Weights of a small transformer language model.
Architecture: RMSNorm before each block, rotary positions, no biases in attention or MLP.
Training: a variant of SOAP for these matrices, 98M tokens.
Each number is 200 + 20 x the weight over its row's rms, rounded and kept within 0 to 999. Layers, rows and columns count from 0. The size before them is the row's rms in percent of the matrix's.

# layer 6 MLP up, 448x192, rms 0.152, rows 94-130, columns 0-63
104,222,210,211,199,138,197,235,267,224,234,197,202,213,207,218,228,185,190,210,178,179,200,192,206,206,223,162,191,231,218,180,195,184,202,202,214,220,202,192,223,175,179,197,196,202,182,184,216,215,207,198,222,208,165,203,179,152,192,205,209,194,210,171,211
106,183,210,196,232,207,201,221,217,223,210,155,204,188,204,187,215,232,163,199,212,206,206,233,200,179,190,228,193,230,219,187,204,177,195,195,198,212,206,209,175,187,202,210,213,193,227,209,187,222,208,253,197,215,172,188,208,212,240,207,179,157,213,195,221
101,199,176,187,236,158,206,206,217,199,171,177,197,202,207,196,186,231,150,206,190,199,181,199,200,201,152,200,195,224,177,211,211,206,176,226,166,194,179,196,212,160,192,160,191,202,212,213,222,179,198,175,243,207,224,221,225,215,197,171,181,231,200,192,207
092,196,198,196,185,203,190,201,224,173,224,174,189,214,187,206,165,155,195,249,195,204,200,194,207,195,184,178,202,176,224,222,201,162,196,210,230,199,185,185,199,191,188,216,214,187,191,201,245,183,220,220,185,193,173,217,161,215,208,227,227,221,230,200,212
094,219,208,190,210,186,188,204,194,197,197,191,179,251,227,226,192,185,200,163,202,187,219,199,212,215,218,188,208,183,213,191,212,174,214,227,174,197,172,246,199,205,229,200,204,234,216,254,204,207,204,206,209,175,186,201,227,215,189,207,216,198,201,192,186
100,205,186,178,208,227,195,192,200,205,213,221,227,192,207,201,252,155,177,227,202,209,222,189,194,196,200,209,216,198,201,185,211,213,214,180,205,200,170,245,211,221,185,177,190,203,184,210,186,204,168,244,219,195,197,211,179,211,219,208,189,207,181,242,202
103,196,180,191,193,227,195,194,181,174,193,177,186,207,206,215,208,210,171,192,178,197,208,176,165,205,163,186,202,221,241,195,196,231,162,232,181,224,193,177,196,221,141,171,203,186,187,204,221,192,199,192,139,182,225,207,222,167,208,185,216,176,169,202,211
095,166,193,228,206,203,210,203,208,197,214,204,210,190,175,207,196,192,188,211,173,192,188,201,218,207,229,194,139,207,173,230,207,191,192,195,199,210,161,202,172,197,150,245,178,215,186,215,187,182,201,233,207,187,225,193,188,180,208,198,203,186,221,197,245
098,204,218,154,228,166,187,153,145,188,195,190,200,169,204,181,201,205,178,198,204,211,203,202,205,189,214,186,187,188,224,205,199,199,216,186,182,193,236,239,211,182,250,218,175,215,211,205,170,211,132,224,178,187,204,166,252,181,197,205,204,193,198,207,206
104,185,228,232,257,186,235,160,211,197,215,174,212,179,174,204,192,180,207,154,207,211,230,217,184,201,188,213,194,201,185,195,198,227,203,196,200,210,207,180,189,172,195,180,190,195,223,229,207,206,217,180,188,232,182,199,198,207,194,196,190,176,225,210,197
093,190,211,234,207,193,215,203,182,190,236,167,212,196,179,196,180,184,155,226,199,175,170,188,194,193,225,190,187,180,200,180,220,173,176,217,204,183,227,242,186,233,164,208,199,192,204,194,199,188,213,171,229,204,181,190,188,219,219,222,156,227,159,198,226
099,206,199,244,207,209,183,203,173,205,243,210,238,165,190,173,198,210,183,168,212,203,206,174,224,195,208,192,221,197,206,181,199,201,187,237,216,163,231,212,191,208,225,194,220,202,188,215,215,196,154,180,204,206,164,194,233,224,184,238,223,206,183,138,219
094,211,186,224,202,209,171,222,182,218,161,173,207,169,209,213,159,218,186,181,169,219,171,218,188,183,178,182,197,207,168,172,200,202,180,225,165,170,214,166,196,203,164,233,176,191,188,172,205,198,186,200,193,212,219,179,198,198,206,162,191,168,219,187,209
102,223,254,172,239,217,204,200,180,177,207,222,187,228,197,188,185,181,182,219,202,198,197,177,213,230,193,209,179,210,189,188,211,199,208,216,218,205,209,206,207,204,181,191,198,194,214,169,198,222,223,191,178,167,228,192,212,234,208,222,193,208,206,176,175
108,227,212,195,203,191,209,189,224,210,240,198,203,216,195,200,199,195,185,212,180,157,181,175,177,198,211,201,224,207,174,224,180,186,212,190,222,178,209,220,176,169,184,222,191,203,170,183,177,219,199,187,195,153,210,194,210,176,176,209,196,170,203,189,177
099,180,188,217,240,208,189,239,222,187,249,195,180,190,180,204,216,215,223,218,182,195,183,201,211,191,175,169,215,201,208,183,188,192,235,208,210,216,213,141,181,202,235,200,217,185,230,186,202,185,207,210,183,181,185,207,180,217,230,185,192,230,251,225,204
099,195,196,224,194,228,218,191,196,190,204,202,212,200,196,192,172,212,242,194,196,152,198,203,212,200,179,196,219,184,172,198,209,208,197,204,193,172,167,228,203,199,208,225,173,178,210,224,214,222,202,196,180,228,208,174,196,192,201,194,200,209,198,198,184
106,195,205,187,234,186,203,227,185,220,196,187,220,211,219,170,230,203,206,212,185,182,201,237,192,218,205,209,203,180,227,199,240,213,188,190,188,179,190,208,219,202,215,192,187,181,217,213,211,201,174,176,212,177,192,210,194,199,239,207,173,175,199,168,224
096,176,186,247,205,182,211,168,221,231,199,189,202,174,176,245,213,203,195,199,212,216,200,201,198,210,192,217,184,236,175,194,175,151,223,173,191,210,153,204,173,192,198,204,195,168,189,174,210,180,230,208,179,192,174,202,149,163,182,164,205,197,188,234,189
103,184,188,195,200,203,197,201,188,189,226,225,209,215,186,198,211,148,188,183,185,234,208,174,168,193,161,200,197,160,199,182,206,235,223,200,193,171,235,187,229,209,190,202,185,174,213,191,165,194,197,177,175,196,196,192,208,250,202,223,196,186,189,233,247
094,178,234,197,210,213,202,220,199,164,208,222,169,197,172,183,190,212,160,220,193,156,198,211,148,204,171,210,180,235,203,191,220,244,180,217,190,209,199,203,199,188,193,207,219,188,174,239,199,246,229,186,182,211,190,195,196,170,197,190,208,217,198,195,180
101,184,200,185,215,228,204,175,186,197,189,200,217,207,189,226,180,175,210,201,163,181,216,184,189,178,204,191,231,176,229,229,252,222,186,177,195,176,183,230,181,177,187,205,232,228,203,202,150,208,192,233,213,201,229,209,198,220,222,210,158,204,224,192,179
102,168,208,223,209,202,229,233,201,200,227,221,228,193,231,199,210,193,203,237,226,219,181,215,193,194,207,195,212,202,218,183,218,180,199,209,169,197,201,208,191,220,183,212,204,207,188,204,174,200,244,212,193,200,197,193,200,193,194,152,196,164,210,197,176
114,231,202,205,184,167,176,213,180,206,216,196,191,230,183,225,164,168,202,204,214,239,210,215,202,193,203,247,179,240,185,194,176,158,181,209,216,176,177,229,182,223,215,227,214,203,173,171,192,194,210,196,146,174,229,226,207,191,199,218,182,238,192,200,215
100,217,188,171,199,202,199,216,213,194,199,182,206,212,183,200,199,186,163,237,191,199,186,197,225,193,199,174,231,187,226,195,190,241,189,190,200,207,202,198,236,214,168,224,189,200,189,178,171,169,180,212,251,178,192,214,237,238,198,253,222,194,196,228,176
101,195,185,232,241,223,196,186,187,231,203,204,208,234,190,191,231,193,171,185,220,217,237,218,173,187,194,201,201,182,205,201,212,191,192,223,165,166,206,185,226,214,216,233,213,195,166,203,211,194,215,207,195,201,214,178,227,207,197,196,136,186,189,186,201
101,205,178,191,205,201,182,195,192,199,233,187,194,175,210,224,223,230,200,144,225,205,215,213,192,217,213,225,199,225,189,204,210,190,197,191,193,212,211,196,193,170,206,175,202,244,196,212,176,202,199,230,181,197,239,224,186,188,232,192,219,224,204,187,178
100,185,202,204,190,205,197,231,179,250,179,191,197,207,190,220,218,176,198,179,181,221,182,263,170,198,194,223,196,222,183,172,207,213,221,183,246,212,167,180,192,215,210,197,206,201,188,192,194,193,195,231,193,185,222,176,202,195,162,171,194,189,191,181,177
097,199,210,197,204,162,186,167,201,171,228,186,209,218,213,207,200,199,182,169,164,202,178,195,194,218,217,214,210,208,160,220,202,184,218,185,159,195,180,221,184,203,182,212,184,185,190,186,184,201,197,207,215,192,197,172,212,202,220,190,196,191,195,230,175
107,189,208,208,257,237,211,180,194,214,199,196,173,210,217,189,199,184,198,171,234,184,181,227,209,195,226,202,177,179,189,213,185,187,199,237,193,203,214,209,225,212,227,212,204,186,170,203,232,200,233,215,199,197,196,177,217,245,221,171,141,183,221,174,212
102,179,230,196,200,163,198,175,171,201,200,185,227,241,201,199,196,204,187,212,161,198,211,186,197,213,164,167,157,217,202,227,230,217,170,178,178,201,208,226,207,172,219,238,222,217,225,216,225,208,227,218,195,230,220,195,183,193,176,191,203,171,200,196,219
098,190,196,212,224,162,230,196,226,194,224,184,189,246,225,186,174,196,197,197,201,202,204,186,208,202,179,234,195,205,213,256,183,193,157,187,192,202,203,222,221,215,201,194,219,198,253,165,223,191,204,210,205,172,230,206,199,198,174,176,200,185,177,215,216
103,227,221,165,153,221,199,216,254,212,179,161,198,209,180,206,239,158,210,211,176,198,216,229,196,201,194,193,195,224,218,226,220,193,185,202,238,167,176,200,231,225,240,206,208,219,207,195,199,188,173,211,208,169,202,216,193,189,216,229,219,141,199,204,219
096,182,188,191,184,169,205,193,159,204,201,204,249,225,211,204,181,214,186,200,181,219,199,194,258,180,161,177,191,223,213,215,189,202,245,205,189,197,199,179,226,178,189,210,192,240,209,153,235,208,191,210,218,195,185,202,200,213,200,183,228,188,218,173,205
096,195,198,195,222,218,224,205,200,228,193,161,215,230,179,147,205,166,196,234,195,222,217,222,214,213,213,190,208,175,187,196,193,184,180,220,180,230,191,191,195,200,188,221,219,202,198,230,179,215,200,184,205,182,233,202,190,185,221,240,182,230,181,216,194
098,180,195,190,195,192,195,187,170,193,179,218,191,204,178,192,231,155,183,211,177,179,214,167,204,196,187,176,230,199,189,215,177,201,176,198,148,194,197,192,197,210,210,200,181,209,213,178,209,169,215,193,215,190,185,218,268,226,196,215,167,199,196,202,209
094,201,227,178,195,204,212,226,212,226,210,205,204,199,217,198,235,174,237,184,218,200,216,212,192,239,185,200,219,159,186,179,222,245,187,194,205,198,232,189,158,242,152,238,218,224,193,197,188,200,206,229,184,201,189,214,215,212,174,201,187,204,204,200,227
# layer 6 MLP down (transposed), 448x192, rms 0.15, rows 94-129, columns 0-63
097,169,214,198,191,192,198,186,207,218,217,201,213,177,199,196,202,210,221,196,193,188,205,198,231,193,211,198,191,218,203,192,166,174,192,217,209,167,170,249,190,188,224,214,203,195,186,217,171,177,174,186,187,205,219,214,164,190,246,171,198,245,196,220,186
102,192,162,197,181,191,225,187,199,173,170,187,210,140,231,178,213,190,230,242,181,197,194,215,204,201,182,184,203,229,202,193,215,201,231,198,186,179,204,214,230,199,173,219,195,219,208,194,205,189,203,173,208,180,194,179,197,207,199,225,243,201,228,226,220
102,187,182,157,202,226,198,195,175,201,203,213,201,183,158,205,204,229,190,201,267,224,220,191,231,199,234,155,227,249,206,200,183,209,178,209,193,186,230,196,206,154,205,195,221,225,179,157,190,186,197,168,205,213,222,202,174,210,206,191,200,198,237,215,199
093,203,176,207,214,196,210,191,187,192,183,219,203,220,183,215,225,211,221,195,193,195,183,181,170,157,179,214,198,226,190,185,202,194,189,192,188,230,180,203,198,247,228,217,229,187,198,210,178,223,214,210,178,251,219,224,201,235,209,225,194,195,210,174,186
097,220,175,184,193,213,219,193,180,162,179,201,214,193,168,209,181,206,216,190,213,239,153,228,187,235,205,200,194,209,207,221,206,202,180,192,161,231,180,194,200,209,206,206,231,190,202,177,193,228,216,158,187,219,198,201,168,222,192,176,195,201,202,187,270
102,184,179,189,215,237,159,205,172,222,218,203,218,190,192,186,197,196,182,192,237,190,186,230,184,204,216,217,186,191,190,211,218,216,216,209,212,212,193,180,205,170,192,183,168,212,220,176,197,204,202,185,206,226,202,226,184,215,229,191,198,205,235,184,180
108,123,232,169,189,241,207,181,213,201,244,174,197,237,195,249,222,188,210,185,222,200,176,176,199,191,176,185,199,187,207,242,212,198,199,202,222,221,178,193,188,193,179,222,196,211,198,215,226,197,194,163,189,190,213,196,190,191,209,222,218,185,196,217,208
102,212,210,216,223,197,197,193,217,154,206,234,190,204,161,142,191,209,180,204,206,236,195,217,211,200,180,167,164,160,165,221,191,213,195,204,193,228,244,233,208,190,179,185,214,201,169,210,179,192,173,180,207,203,186,201,188,221,187,185,187,180,197,177,174
095,224,227,212,200,207,217,215,197,213,222,210,221,219,177,173,201,196,201,198,180,217,196,195,171,196,218,227,212,210,202,217,209,213,214,228,180,211,201,213,216,230,168,221,174,206,196,219,201,213,218,163,189,228,191,192,188,171,200,203,197,218,197,202,170
104,213,215,173,226,212,202,212,195,191,206,205,198,196,177,220,174,194,213,213,205,224,202,188,205,218,194,189,167,210,218,210,220,209,194,187,169,228,227,188,204,225,205,207,214,175,205,216,206,208,199,232,215,234,170,185,235,208,190,175,222,224,217,179,200
096,207,178,207,198,234,158,237,197,182,194,187,197,238,184,178,198,200,220,181,196,207,174,202,194,182,218,193,213,193,188,228,187,216,203,203,187,209,188,186,211,213,199,195,204,179,201,203,230,220,181,210,193,166,170,195,177,214,209,165,181,201,232,211,212
101,228,192,196,190,222,193,207,232,191,234,208,197,150,204,194,185,197,208,201,208,227,210,212,201,265,203,180,202,211,219,145,200,161,190,206,200,205,191,180,176,211,212,211,212,223,176,217,221,197,179,183,228,190,226,202,189,232,192,191,204,212,212,194,226
094,211,206,198,225,201,168,164,185,210,213,190,220,211,209,216,209,220,171,197,181,213,189,192,185,185,200,244,203,206,127,188,196,166,217,205,183,220,185,216,193,202,224,203,210,188,200,238,182,214,177,215,221,180,207,189,167,209,207,196,188,206,217,184,189
104,199,201,166,207,162,203,190,210,237,187,212,197,175,200,180,187,185,157,210,174,212,215,178,182,174,212,211,197,235,219,197,185,212,205,217,191,193,188,181,246,193,187,228,163,195,221,199,222,167,193,185,180,196,204,171,219,182,185,202,180,231,199,187,195
101,203,213,177,166,226,216,195,205,202,220,212,216,176,154,195,208,207,220,206,145,194,224,147,201,211,227,195,224,218,184,202,189,184,186,183,208,196,195,197,172,199,161,208,184,179,181,200,179,194,191,186,195,221,232,209,215,196,207,207,200,186,176,206,202
094,197,232,210,192,216,237,206,198,211,213,209,188,208,200,182,218,189,157,193,200,200,187,192,191,212,188,209,181,188,200,231,153,215,189,193,165,202,200,201,194,180,189,204,210,199,223,212,214,219,245,167,221,216,221,182,191,207,187,208,194,201,208,191,151
107,175,213,201,195,212,201,228,193,187,159,220,209,200,197,210,205,214,218,193,162,201,206,249,161,209,177,237,241,222,186,192,192,220,199,205,212,178,188,194,216,189,225,172,193,212,229,159,172,218,209,201,194,196,183,198,164,213,201,166,191,197,204,213,143
106,174,187,201,208,224,214,174,204,207,194,224,218,222,220,200,208,164,196,175,211,176,185,164,218,176,246,183,236,240,212,198,219,228,189,189,221,194,236,202,207,212,186,179,230,171,234,188,186,206,201,200,174,207,201,242,194,184,200,190,216,160,225,185,180
092,191,213,179,175,187,235,193,205,205,235,213,178,204,187,178,193,185,168,141,208,214,184,213,207,202,211,176,207,200,214,222,190,188,168,181,200,203,227,188,177,187,183,203,214,159,232,173,199,191,182,207,175,171,247,203,239,207,217,224,210,200,202,244,236
099,209,167,180,169,196,180,212,196,198,230,240,191,214,187,205,191,190,173,216,195,200,185,187,193,187,183,214,211,196,165,197,202,189,157,211,207,214,198,179,189,207,199,198,192,220,225,213,185,226,224,184,212,207,210,200,220,186,191,215,180,189,190,194,222
097,210,198,197,184,204,188,203,179,197,211,193,196,207,194,183,214,217,215,188,192,191,242,193,195,188,213,185,194,191,219,215,231,211,190,188,249,190,203,202,213,191,207,195,187,212,167,185,184,197,206,231,197,199,199,249,185,255,232,241,235,189,185,184,225
084,200,196,214,220,169,189,187,229,193,214,194,190,186,173,215,178,223,204,217,199,157,178,204,221,235,171,203,203,177,194,173,195,207,203,182,163,177,202,209,206,183,237,179,187,191,186,210,229,219,221,173,214,228,219,182,172,203,180,161,246,213,187,191,175
102,201,162,231,200,182,198,208,184,198,193,181,180,210,197,180,218,195,181,220,234,199,202,186,186,218,211,163,188,171,236,243,182,174,211,180,150,212,165,209,183,209,159,211,211,183,190,202,197,184,221,209,183,183,202,204,243,209,189,194,202,196,179,176,236
114,185,181,187,186,189,219,177,227,223,211,209,182,226,205,203,238,186,172,186,175,238,191,157,204,161,198,231,204,208,201,185,181,237,200,205,189,224,226,203,207,229,196,203,207,193,175,185,207,197,198,269,183,188,181,185,216,232,238,167,163,193,178,223,176
103,215,164,182,215,221,226,184,200,201,219,189,202,210,225,208,194,222,178,209,202,205,198,161,223,205,203,239,213,217,185,190,200,215,199,188,203,184,223,208,200,168,200,197,205,197,153,208,183,194,190,215,173,216,212,196,193,207,185,221,219,184,202,212,198
098,184,176,228,185,166,218,178,197,179,198,178,217,175,189,174,216,195,199,219,201,218,180,186,214,221,193,202,200,214,220,185,194,221,195,181,179,193,187,226,181,215,199,190,217,209,238,173,183,198,188,211,162,188,208,171,161,205,187,217,201,213,192,204,203
098,183,181,181,214,202,234,212,189,231,195,199,186,196,185,192,217,213,211,208,186,209,244,207,202,172,185,192,224,201,217,220,185,176,181,197,165,210,151,196,213,182,177,218,185,205,192,208,172,188,209,184,193,210,194,190,203,214,182,235,194,185,192,218,207
100,197,207,162,215,195,195,210,194,213,218,160,224,187,183,186,189,208,148,196,169,221,198,231,224,181,186,178,189,203,158,200,218,226,231,203,176,233,181,200,169,167,210,195,204,171,205,177,197,211,260,194,217,249,211,218,214,211,209,187,177,213,191,184,169
100,202,180,215,219,166,234,205,231,203,211,210,226,180,183,198,227,202,185,219,189,180,182,212,204,223,226,198,190,215,227,177,187,192,195,231,203,191,204,218,193,202,194,205,195,209,193,197,203,224,210,194,197,231,226,217,218,196,190,193,200,174,208,216,208
091,189,164,215,182,192,195,203,189,175,180,214,192,185,181,198,182,211,192,189,168,188,168,180,186,176,223,180,165,196,142,185,211,179,182,179,221,169,191,205,188,197,210,231,192,177,167,219,219,163,162,188,229,212,234,169,174,207,151,192,186,162,180,200,202
103,190,221,208,179,183,183,196,188,223,167,180,245,214,205,201,217,225,198,194,185,222,189,195,192,247,200,180,200,215,185,180,222,202,212,205,209,194,232,248,214,179,195,215,199,196,220,210,193,206,206,199,237,222,191,227,208,183,209,184,224,202,168,180,179
105,227,211,147,221,212,192,228,208,211,187,176,177,192,189,202,182,206,204,215,188,213,195,243,189,198,219,209,210,206,149,210,210,224,156,238,187,234,202,169,194,197,218,185,224,175,210,218,192,204,186,167,210,211,198,209,178,216,196,197,158,201,233,206,203
100,225,184,200,193,190,203,233,222,197,176,232,209,180,211,174,208,221,200,193,195,207,219,182,255,238,207,207,217,212,197,195,194,189,198,208,228,230,238,220,229,186,204,256,202,177,191,197,224,184,192,199,166,152,221,210,205,205,202,199,212,204,217,201,222
100,159,208,207,227,201,254,190,204,206,195,221,215,198,204,201,175,207,175,165,206,199,184,166,209,214,219,187,196,195,222,201,174,180,174,204,187,186,221,188,186,178,226,190,215,240,165,198,224,213,213,177,204,195,222,221,187,226,203,188,200,209,235,147,211
094,229,151,219,186,200,195,164,166,192,185,203,214,199,181,233,197,187,203,176,212,196,174,218,168,188,233,221,183,202,195,201,199,219,236,179,162,221,188,208,207,213,241,218,209,167,190,207,216,175,210,197,208,194,197,196,221,157,204,199,184,209,222,221,159
099,198,195,225,198,227,211,218,186,183,218,207,172,207,198,133,206,184,207,191,179,206,197,204,234,197,192,159,167,196,204,203,191,210,219,202,244,218,233,197,198,178,198,215,211,180,185,220,213,220,179,183,202,185,203,195,216,176,208,212,186,199,180,162,206
# layer 6 MLP gate, 448x192, rms 0.156, rows 95-130, columns 0-63
101,216,220,194,215,168,193,214,168,194,212,231,205,182,207,199,197,182,223,220,214,195,214,195,196,237,197,220,215,225,217,230,211,154,195,210,188,176,159,203,217,185,205,179,206,173,193,190,231,174,192,202,166,227,214,170,175,211,197,174,199,161,175,235,190
101,189,204,205,241,201,214,203,221,196,177,235,226,219,220,211,179,181,196,173,192,225,204,235,223,203,184,193,185,216,175,225,199,211,209,165,187,200,208,214,195,169,180,194,177,134,197,211,225,186,169,176,187,178,188,213,193,185,149,177,176,195,211,231,161
093,187,219,227,200,203,202,209,195,222,180,191,203,215,202,213,174,179,216,204,213,208,217,200,214,188,205,192,191,204,236,197,228,198,240,200,225,210,166,214,222,179,183,177,215,178,188,189,239,182,206,179,170,181,229,207,192,221,237,196,162,211,182,173,201
090,240,214,200,196,221,201,205,196,190,204,190,195,201,196,183,194,152,239,184,203,211,200,227,212,209,230,191,197,206,180,214,203,218,204,202,242,181,189,203,203,166,183,211,177,179,206,218,186,189,202,189,196,178,195,186,179,210,236,186,200,208,212,152,232
108,191,225,203,221,157,224,200,203,201,198,181,216,207,195,211,200,232,225,225,207,221,203,208,197,216,241,241,192,216,229,198,234,182,196,200,212,225,184,195,224,207,217,215,203,182,198,213,203,185,218,197,174,175,178,185,193,251,179,219,226,221,157,218,201
108,212,192,189,202,181,218,216,213,191,161,210,233,184,206,174,202,185,157,197,154,234,212,200,204,184,206,175,228,210,216,191,196,221,189,225,172,190,148,186,214,196,198,221,185,184,208,184,168,197,187,200,187,231,189,176,176,203,150,219,222,236,182,209,194
099,222,211,209,203,240,212,189,163,168,197,164,204,209,208,211,201,182,175,182,166,176,205,178,196,225,229,198,205,201,227,198,185,215,209,225,196,201,220,194,202,156,209,196,200,206,198,209,197,210,190,213,200,209,161,198,184,217,169,180,150,200,189,186,249
102,171,207,176,213,194,193,176,176,207,194,229,189,200,184,186,222,194,195,168,182,212,223,212,185,188,180,182,228,188,237,192,167,214,221,196,184,228,215,215,216,187,224,202,196,179,218,226,186,220,185,168,179,203,228,195,236,203,202,183,191,187,212,206,179
104,216,199,193,205,224,208,212,253,218,206,241,165,184,205,199,172,187,213,229,211,209,231,215,195,184,206,189,211,217,237,206,175,172,224,191,195,198,158,182,209,211,224,144,198,188,228,187,200,199,229,220,191,216,231,216,188,204,201,216,165,175,214,204,186
098,195,203,212,189,188,202,216,176,197,203,201,183,210,193,230,170,180,172,151,206,210,181,230,182,217,226,222,169,214,230,207,191,177,174,193,224,192,187,196,201,203,198,175,227,175,221,215,230,161,213,180,217,181,204,186,180,210,175,215,195,182,206,176,251
101,202,214,196,194,218,187,202,177,234,160,250,229,171,188,177,192,207,183,221,192,178,214,211,207,166,181,208,167,181,195,193,186,190,211,226,212,185,189,235,180,202,205,208,186,182,185,180,176,178,231,214,242,208,166,209,211,212,204,237,226,211,184,213,212
093,207,180,200,188,217,203,214,193,175,216,211,176,206,205,205,196,188,221,175,247,203,187,212,203,198,200,229,157,235,177,216,204,207,210,191,218,205,182,232,200,167,234,228,204,194,200,225,188,202,221,181,195,221,210,168,192,185,215,202,204,217,227,198,235
100,206,218,211,176,176,203,184,179,192,178,229,177,220,188,146,214,235,195,197,215,206,206,189,205,182,203,202,212,190,222,207,205,177,218,216,155,201,185,185,220,199,170,205,199,192,227,179,203,199,209,215,210,185,198,235,186,212,190,194,201,189,228,168,248
105,217,195,231,152,215,217,185,193,175,178,171,187,223,195,182,168,180,209,182,185,187,216,199,232,196,171,203,221,139,235,229,209,203,183,203,199,217,185,208,197,192,204,176,152,152,204,230,198,193,213,198,219,218,195,198,199,218,186,225,209,193,195,180,157
096,176,214,182,226,165,180,203,193,197,211,194,216,197,176,193,178,236,195,185,223,209,206,219,166,241,236,203,199,199,229,226,222,218,175,171,218,214,200,213,211,203,158,225,172,187,177,197,219,206,213,221,190,230,194,214,209,156,210,216,202,246,214,189,178
108,198,176,231,205,197,204,203,165,191,167,153,214,239,209,210,220,240,220,214,198,177,203,223,261,209,223,211,258,176,214,168,200,197,224,199,162,200,155,228,213,213,209,172,204,206,174,190,199,226,192,169,205,227,204,192,224,209,159,197,234,186,190,198,181
103,169,231,220,207,204,200,186,165,208,213,223,177,202,184,220,193,194,203,200,260,191,200,211,253,180,219,215,187,204,248,181,168,209,222,174,179,206,202,179,207,181,179,209,187,213,186,180,228,198,255,176,200,227,199,185,206,196,174,205,201,219,210,177,192
097,178,231,201,226,204,203,224,206,220,192,228,231,184,187,199,224,232,183,191,212,245,213,210,214,217,180,209,238,201,239,178,200,178,186,215,216,203,181,221,180,214,241,178,186,209,192,176,219,187,207,204,203,183,209,147,198,215,186,166,202,215,205,238,198
103,193,220,183,206,187,168,198,190,184,209,202,198,211,227,184,194,194,208,212,201,212,198,194,237,189,227,198,190,220,205,162,197,198,207,167,171,200,190,234,206,196,177,183,242,199,177,180,208,239,200,217,165,198,199,221,199,204,191,186,181,228,160,236,191
093,182,180,135,182,234,205,229,203,207,223,213,189,212,249,211,193,212,184,185,207,201,200,200,185,215,213,197,241,240,222,178,195,197,232,186,185,196,189,205,169,206,225,198,221,219,203,225,192,208,225,249,179,204,220,189,230,179,215,210,214,214,180,199,200
097,178,161,224,184,210,245,171,167,181,190,219,208,173,159,183,221,182,201,185,198,225,190,214,183,229,195,184,189,186,195,191,250,192,223,208,238,207,203,222,201,192,204,200,163,197,196,193,203,160,212,192,201,198,187,202,215,194,210,215,197,184,194,209,235
098,178,191,196,191,235,211,230,192,222,230,183,230,206,178,193,189,201,211,203,207,217,182,188,211,188,216,220,196,199,169,181,219,199,222,191,214,196,198,213,219,203,205,177,157,189,214,150,219,200,201,186,190,194,192,191,208,232,226,205,203,223,211,204,230
104,197,188,163,226,215,195,219,201,184,170,171,242,181,200,180,198,210,217,169,199,193,204,165,195,207,229,222,196,205,207,231,151,212,208,170,162,161,214,198,178,185,213,191,204,203,209,200,197,165,183,194,185,216,226,192,210,201,204,191,172,178,177,205,234
093,179,250,198,167,188,205,155,198,197,175,216,187,223,197,181,197,172,203,183,223,205,199,220,168,171,202,204,165,195,217,174,196,220,176,186,188,196,205,191,185,229,182,196,207,210,205,176,214,193,228,227,228,202,196,168,190,224,257,217,195,231,183,204,211
099,210,224,154,210,219,212,170,182,184,204,162,237,200,166,173,211,206,230,240,247,199,181,181,183,186,212,186,194,204,224,189,218,202,228,178,175,201,210,223,194,189,205,204,190,209,205,219,174,237,208,181,215,190,195,217,194,203,215,201,214,208,185,203,230
092,201,216,232,248,199,212,229,195,188,216,206,198,201,160,150,201,210,198,196,209,222,181,192,201,184,217,180,199,203,209,184,196,212,165,139,216,224,229,203,228,204,208,201,205,220,194,159,215,177,212,230,198,208,182,231,197,196,203,192,196,153,225,217,181
102,175,187,179,217,180,181,198,219,204,194,158,226,210,185,201,213,223,181,176,223,185,233,210,173,213,197,213,221,179,207,182,207,187,187,192,203,187,186,212,188,178,215,218,226,177,228,192,216,173,226,189,230,185,184,204,184,181,235,201,236,183,199,208,167
098,191,184,199,215,206,223,192,154,206,185,249,248,211,186,208,209,209,227,142,201,164,186,206,179,215,208,176,187,197,196,170,212,183,237,189,177,201,190,197,167,214,213,195,221,164,230,201,189,169,204,186,171,226,200,173,202,181,177,190,232,234,175,199,207
101,205,218,243,192,218,193,253,196,158,208,219,239,186,204,186,210,209,187,237,220,211,165,225,222,172,214,209,180,234,179,232,223,221,207,207,205,223,181,213,204,197,230,184,208,203,189,228,214,218,215,183,177,215,169,149,218,200,218,228,173,220,195,200,189
101,184,166,179,207,259,204,178,207,174,212,196,174,171,219,186,192,183,209,182,229,213,193,211,180,194,197,217,212,204,223,193,216,209,216,205,169,181,160,204,218,206,151,155,157,201,231,205,241,181,237,191,190,173,218,193,218,196,200,225,214,212,198,194,214
089,198,248,213,178,177,244,203,210,186,193,190,186,199,205,227,235,193,210,228,219,218,238,220,192,200,215,178,211,216,189,210,244,196,226,186,226,181,225,193,186,211,204,166,156,199,199,204,224,225,214,215,200,205,184,204,178,227,187,160,202,201,218,270,202
100,216,181,192,205,172,188,206,191,188,200,220,219,236,179,230,196,230,186,204,232,244,229,171,195,184,221,190,184,198,218,209,196,184,239,200,213,146,201,175,192,193,173,195,195,193,191,216,209,204,172,217,223,217,199,210,205,209,174,186,201,197,176,205,208
100,202,205,204,196,214,198,202,224,159,173,198,184,213,192,193,191,212,230,211,180,208,233,227,191,210,215,177,229,196,182,198,197,208,191,226,141,182,183,180,209,171,234,180,208,199,205,180,176,218,198,192,221,221,162,221,201,193,213,228,232,203,197,186,205
101,205,193,198,214,198,176,216,172,187,226,213,191,159,184,179,192,184,211,191,209,199,193,230,218,186,171,192,211,216,206,196,227,195,161,164,155,183,189,212,208,192,224,210,218,200,166,210,156,222,200,179,178,212,196,205,185,213,219,208,205,210,211,186,192
098,203,206,213,179,220,191,217,182,212,168,198,185,193,201,184,217,204,220,183,208,181,186,246,168,194,198,195,220,225,208,144,177,188,239,202,161,227,184,164,187,194,184,234,173,249,215,200,155,241,184,209,247,235,198,198,216,207,198,207,188,211,181,199,236
098,200,192,233,198,204,173,196,184,191,189,213,182,208,182,195,217,229,202,184,215,200,202,205,202,225,178,195,223,175,228,210,223,218,234,182,180,218,201,201,234,172,180,193,196,182,178,195,203,229,188,207,174,178,213,177,234,197,216,171,206,168,196,166,219